config.toml
hidden_size = 256
init = "normal"
init_std_o = 0.00997
optimizer = "soap_variant"
learning_rate = 0.00732
lr_mult_qkv = 0.5
schedule = "cos"
Each number is 500 + 50 x the weight over its row's rms, rounded and kept within 0 to 999. Layers, rows and columns count from 0. Numbers have three digits each. The size before them is the row's rms in percent of the matrix's.

# k: layer 6 attention key, 256x256, rms 0.118, rows 150-174, columns 0-127
# q: layer 6 attention query, 256x256, rms 0.114, rows 151-174, columns 0-127
k150 114:528501440571557435406524438513430530501591458537551511520573601427569410424531525500471491502585543531482485500549454554521507508502505476609500547596546539565526485520518454448497481546496524454503518524497489491458529561434532475538524499434439575457574546385509503496492528458482458517473562519491459518505526497521497579401494555510559418432541596474437480424476487475492550422468
q151 111:541523441419480556537486490618506543434491434435484440546483487499399582497468498477577509466498490491454521572417441590605514467516467522503464561388396688523526506477541488506499441422565471483516491503454507395516447489548512540456499419528505537419595505506511463450530471491574492526473532525455473527555534508482467530534484428447442559526525496494530510539461478561510497391510
k151 116:473446438479527557463556537484498521466529457470441571536467516505536468490459342515540545507612493543378454397547486555576497528525481495403490605484493539423464461462532502506559513422494481547506537387572404491450492536523509490508515525515457563492540534578463544564570556433493473513576510481446491391466441512606465500407459357491590548542544488449560442556438459469543440517525
q152 117:528426522524399469550495545569557489528417555469523522427389367560499542543502571435594488472529498495505437492465631503498519512559423632550508508500531428496502485511512489393538455504487554544464540468636457431570547510501506624400537618536527491478519449514519548602560577525493560468497428536483532469555558463495490407484515518613476498501393557564438487523507475495483510513486
k152 128:478441446672477451518500583477562534534446595544422521465455561453546435467513592534454431481468536481488464596482527439443527448431481526448425396469427493475412520450491539431401485535445483551476486384483473523411555472537524502483510480501508465482407479487522430520493597474472540572490512453576505474495542519530471496486592578556486384467392590472501574497516472489572607477510
q153 122:518575512505528506639488401516492497544480550591506482463501507465474539547458484505437497458565535457514446554512499514504594483602456475559518497506597400505431542514525512535522543504586485511485524477553495546426539533427552523473482409504587451552477550482500548451529524502522517459471596597496445624437543494446471480561540542515467497565469539489439696497467597532488582515528
k153 121:506529532438457496560520494471513583552566514485489486547480430509559567444426456568490411576604545458445530498440444509450525477546550588519539518489489490563486470504459470483527506443541496463615468505528432632488509511563565491524476402464570501491504491516466490536472467501424562527476615401488500538546477482572547577510444510431558493525524443493546598410528557515544484415597
q154 116:490491543541502525517474524593410467595491540575466518438421453446518437445606577434471580371498521566500519528474440545518545433494425434520483450494478469477668453482413446583463501490565534487497432497580418430470566380542563491488447475443493566449487469494486542512452588490471418476446531526491478515483510517459478584507416617520516450474490460496573463434413554537535500513572
k154 119:431544488491495561507531497509443444515502564525514512424466537495507478432509554451496535315523534452501347592473503477521417560473501496476454459599423492476523488559461549504457532452539452462513577511514554467504493449525582568423464477441487425449479419440507394500472564457530386457463573550543456433514445505553506553511413546466478530499492478537502406491434482516503498460579
q155 120:462548588566476484534485451489475530584569533570460480451531487474500552514510448516507565412467515422579543483415405533471496555462531447449515541474461410541438610550561575446547490500513478426514483555491495524477485436618573505487494424474608512384483573489517537488487502640456563543538607518529595606514499500459477508479484549449456525440433498562471571512474553554539391567520
k155 116:455504448489500509510513535481559557491481553628517459514484438455462469520475468495543493405534596517561575533509529521510537507481560550496412485510499434443550572508490483548588491532518537468429417636469408521427470524514408493485508488539499595482471588502520504503541510483576482476484573492509534444495518476540448522524457482514474535565452515465436572444440513461445432534516
q156 122:591607455569523519465537514542475599465532452538474496510441505496512471487462494528505513551437449406462506564465517535517563537658484512449536438538473557494507548577449531463480441607521490622433609507546466484567427476512436493344452515448489396566478566540446525424568584535451462610527369437485503563524490533546540512517501500491496479563521533444471547475484483497468488438568
k156 130:551499539526554463472542441526448445475460531534500535558387573525439497498481556585440549577564497538442438508499482449488491578591484477504537569415586445496451454513523440480475438495550479514483516499504545517530384424486374485472430519485523400545447484521454460508543580546629502459452458403468436528514528539489511358570469455539513524419614466498395545510477551465518504487466
q157 124:427529517487430525474524433476439600535487504604581544496504472608498559607568486449551523571502499500443514589472497417571605440522579536423527524484505646464519497606453558494503473474553530557445565476485434451555454485407556435503400522441424501530511418482500518497498558455520527474519504568489520499565507454544494509465505536573525508494553518467572372511525445592499567378549
k157 127:498502474455474497505490443499540499448425500556514467572461511610465492359541547486513411528506561517495507491483510460503514505407449543488500505490418510484469473466448485489502593520459486495544514449373555499468506538393527465534421427491394507527552477540527579538524380440494447525481431486510474591589574494450496490534522435578485426442505523464507547537552577546506547535565
q158 118:497530533529503506631443543539446397503414459424482442500562415512411454441490437487489570506486542483521396522529451510527512513448450497389491565524537579463533549545490486645475565437560553474558538558505493543475441473520481487513497526541548516524495538433541445534526593530433455556465570593585425440462552457431531556506421608509464473472536474454463579513468578501481543584456
k158 123:476542570436425403526486502521510429525408456495516528504476467481543491486482585561531498587434563455555548487489457431444512554499482467447511457525510537488551456619491493473474430501451492474448522603538515552538514403477358524518492459487496460486486453395474488486526522504457434414411652516445525473412418518519505575458555576441509553505525491511473482443423657611577546482556
q159 112:615496523583557571633508418546427498545529506500509518535511561554581465521457493513466472591448468528480477488458518501528469394438585456472567439503468440574456552596525414422507510511498430522480441528500426538583414518498445522491587465484519504585516419533512526554538498475424533458522480558518514543519624457423502434536496488513485435615525612449397461485504458508483564489464
k159 114:467472491467485473536435443541479557536507486530429500528462518457498477494411515531511538496490526487568513497448656446522560507521593653416498623538616591537430379490569601399464503560506514391534471460521511475587524529523514569580445479536629479516511483560523510490438566553511563570553529463463499504540529565513531489450471451491465507522622497437477615565482437446551498476512
q160 072:536635521487461419497503474574525590466566506593350454500446519386559452492479507565595515537510468584583431627518502414583547431518578491486553500531403494475358456571520480531522567571489483477507604520515488478499507469564512565462527547478495459485507486550541463491468482460469544384559542522529535601503469432531601515510489506429511569606522540510489444470435485517497434525438
k160 068:428477491428430541457418499438508521447461403558525409491434508530453580507440516485511555484565437456467528499425551539521419473470537524542398568479457521485472497401542519585513369522491553511425530562607539540509466469542553403470476504471470466497553432503469474546441456547450450584437516471529463525596475406516552554499529513437458495460512500499561632509453460613386489381465
q161 074:441565414340482508531491480523614620488526416467399383522464432487476490472489534543515425478539478527527570456393389519496500517492417600468508484510458533425505573591572430513481560506482512442519559436541492524484520496578401522453503501470497552543500517447533553445484457513531523523522517547595455541469552547501601579474464428527585588496494409587546516461554529499455492472447
k161 075:451495562499540498547475488556468464534530466529497473413567446491413494520526487456441471510528570463513518579544520484503404483441530491538492481430386510616394525425545554506546452577494417495438532486570461489497459521516531541453440573427478449545410597563542567468487549462446449464480471421646503445555557451622480447525585595483365450492501521409515485480553537525496523489470
q162 072:555583558512443531532510407556503501467501583438372455458549480486434427484536503440536470570522444523538472457417465458623517495524546503498473544462465481539562588472475574568446547483508469560458407525569541446419572484475505520467433624567508615505556486481538493478474496444532579445452499514508493517545490572459556546520464551511507545474414487517510492425494496545584548460478
k162 067:582457431590523411523522502516572457527489508445525484401529445487456612528536562497429496478453468458516566371575463531475411497456496448522444485473453570534468389530581518538469472551580450559519481548569497581606433541509484488556435499516553494491516508529438464525503528532486532502471479430533450524415527440483489459451522448444485498462576493470443544432523491466471538518501
q163 074:425590576422550515622418434553470492470473588500498515519526472508531470511568351471484427490551499532551388462454477418521504508553502499470428506537511507389540461515484528605476486487476493493530502531483465481487420565462592572483479470573483436450503520395439435477562555464519609487566555519550511470574520488588525498467477562489577507484492445424614536447537547506555466502513
k163 078:578468549516551388439515511534518466501480487486559481520459526509519449442541528505486609499474526471394533494548531496467494535455543391587491487464465567585480652501502474443451559508451565485467574475433384486512538459521528486438494436459650483507427573510502474435587540542468576485442454483539550557523621461527517425476514461514518463456451526507354480472468510574490490412448
q164 073:522467458539520534545479485502555520487468494430511512458521591492466442438527606518478546551414472478564446474512460505444494506563460477460419451553585443517590441490522483491571433464576515470559519638525496553454484605471492473489474444500527489613593499447486482532555450537548592534386499514496384536506440480477440564531559651496498541468431473452543589504499528416569596446520
k164 072:566495427497500495452460496509579469524524527536523588565456475523537451479443410566484471651466528425433520494506493503517456510499537562522522543529492429446494448514506604497411496508417605449486550442470423503685532528469444514471463513494554551491410463362518442459529424594619474573582443554438604485581560643490551451379445402541471499465497528436447462535495487514468517563492
q165 078:520461499636539545531474571523464454559483415516486467486409472545453487565614550416439542509475541457532620545471550552441431472539473480533566559548601524491528509521546519525504520531546494531423393414362425508468493563539570507529517472547611463482466458569530444481533532489474456463484482477475504581454556570504447510435496435500524481489531483527459564581479476474447518514562
k165 074:453453528473508439490497383524521538583497571558502414520514542432569565503496418495498422537549536401553477447549482542459422477488463490499456478511404355526514483483488441518559486489441498370587473430483561460526556490490511538515485438472475521486500541515521525536475560498458441587476432428625439463456454475477521463516480597549549525564461606507494540577435538524542416518418
q166 086:387421566534526451467469487528514405563420558494499496437559457538463472467565568422528468444462556536463445498505437459408548477531491587540465499595429489498531448455482491532504526405368558487511454511518450482460393524505449520533496550514421426508438483484504586546513594518461585482443490466534404508525510548468471510428468483442470468449493462502577517473492550411489524463509
k166 089:596604516435577486467479531425519497527521426496520490540547508489513442466535512525519486576533455472465557510516609450408539494479510523610495584542562475547418461497436454445410464535535524523563461535484579522485556504425534580491536496486533503525469477467510420408552555520602595508638473483404497477509510489454494510421396424515441477559492559557447472506466454521435546545439
q167 081:513494481427511561573526537487494491507542435546525460405494469561444484471515494498592564463524543453560517505537561467502524632471505500567524385542552428503559513480502454500419524465543549590463456487477468403515407521409491459541497543531545441488478521567462408489579603473559598555483535525509517495470501651554468516545582556454462541497509552510379499543428442408462537459580
k167 075:549446523514459507498481545563458483547538557500528448586525543556609451474488338506496472522415536478469435465526568458446509381497490486529460569552496469401504504493484496588404517438436530484495493486434489511531539540444536529568537499491455491416548630439507542468529579399523523484518505543497469419439503490434529476500483557583458396499409461490458441571478525412565471536440
q168 082:506451482468497517508458491476453583494475461494616544520480556545481388437494505387508523475439423412475386477465570486492455543536417451518488484574500450566564552542466443507491522464559541456495540555481480504511471458424460453580413498465628495504428428433518467424480549480420422505591426416484526499536506663549460443426481477424523507510501524473493498444573570518503438457544
k168 081:441508510598426495526494472510518422521515475520437501493540514538575519532503457561570418523632472469534521494404501496430494545496538487519429549508491463509539442518462497497550506478502524515574461492478600464563494506565478620548554512490547491496575457434551357504433452503571609521514483394405461504537472474396474534463536503488526497470556475535456588510439487509478508446596
q169 088:474491479502476429445488533512531509537427497448467416500532507451412506417562652484552523472523509465512585456598531494523512532555411528533491580449524504347508546457561426459604443445469426447494536557548567426445538483589501538482530505458485427513537565546489502514526523578534522481485500508467407549499480432471517432464454530528407457411465390476545546562582479526454533511531
k169 081:576477506505474536530484474541505446414562501562458529622442435507498457567560512497522502552484475547476524607498457499484532509505490521544463364535522511519527587567569505498570383526495562479492439483509387491488432512446514548554563527540614478511459377526536516502479514486585485453549472448495558516482503440481465501549448493558546512601475409508501453436506506492421494524481
q170 092:421519465459423495474539436475519516513441463487462493488458428594397509388436587509544485576504468485459516434450480456390589551435513508491537484567493549504514513512457492565496500481574528513550566454546499472491499643395489488595521502561427523376518484416503532476564485482568548444477503468446470498512387549456513492487512465504517535514465445449522534534547376419453488540447
k170 082:492540486525494524525551550479462475540482532506477502551551528424517423560525596377498495496528490525456475439586614509398468474526497507557492461492533505478502413555534519418473490612575425597461445426496403502430470461507559490316477499556536452528484523507471475532495538420573555490575560522464512530526484415559457529501392490441573466519497528492441461323474560517463560512523
q171 089:439585434557500550451547492539484508497485576551540384533493518469482601566510526527505532486501523512487510510505502528438484513508626551448481624404444498574427456532531415493411505469601437444417532593513406523475530530515488486499596469560450522495593503580495451532518596474546507497434541436463416503460482531465450516484437532535548465469566493501495540502528477487477548518472
k171 094:466427558513462533431475566468558417621544512504597439430427536540406498564531477495469488544432444420412368504477502507564441482436477513514497439488521549444537532429479539541512470518422468545468556465442474570563511583433493537401524497427538450471439501583447475545525496483534563500486589502534546493531558347469563476538479493465555564529460431424529497465482505470513524566452
q172 094:536496510533477446465525530516466426482529604486458513489551477413518538515533560500511492501428439495484481506497578425591569493506500454499412498414457464411494503534528533495442514509420451607526512444568535478529565500575440523483431560477424509473466534512466529516420503532514596480569540561450521476555554418543557508586416463539464540527460443454489421523465438561485594642397
k172 086:540393559361485518467512651467482468535520466532481523458464520556467555600486555503461496473504459481447403483450434526500568449503477496544543452543489574576532412414458525519459480585465488517457457518444529536434518503489542466532564578505586485555462547553533625390460442615389501548418539494544456529545564407563484522507502545541490461476436483458522585494500587501397468449543
q173 097:492551572446561509452572519429530419497583474540433477566446529424555470566551529524470502611478427584529472472425534456550529439387475449478411441430567540509429476538503453429537497550466546580447461510511465587460577523538515427602525481465454545511566581554445455525519446479541559508580508595510504445578627420570478447545532557417428436455512529589513424547450498433548495579563
k173 085:519500497441418512637472484500584543543487476580437465456554472507504460434510463465495491534519574422554550490416447509444435581488537519495568500436462464617382474534377475430598448537566415438493407439504555527482560410488522534522480497551452487505566489522555549535525428489393455538556494463559474551515478528530420457437448591427513606468482445461474465491498528529416514444458
q174 092:502547413497513512489524495463497430463573482504506426526573446503512427508511438439512481410501507413476531482458470514419541532509499504532472516458523426505409493543438450459532509485523473478498569420474440409478459526481525376537507502545440556449504440508507406497511479453531384496521522375504469420423536561515463431495522527543432427570415509602519540558465553477441590455575
k174 100:631493521586427441606457531520525471508539552429551515500571510532517523386537544634476510535439519513519526520477506366591552501436474415437393487452482501509473468470507536427508578551471465469544514489517489367466565506483511527530439450528503497498427549490494468549489520553520490560547489516504564533488534554527523507545539453439430437437554529511576472553508472469607418490479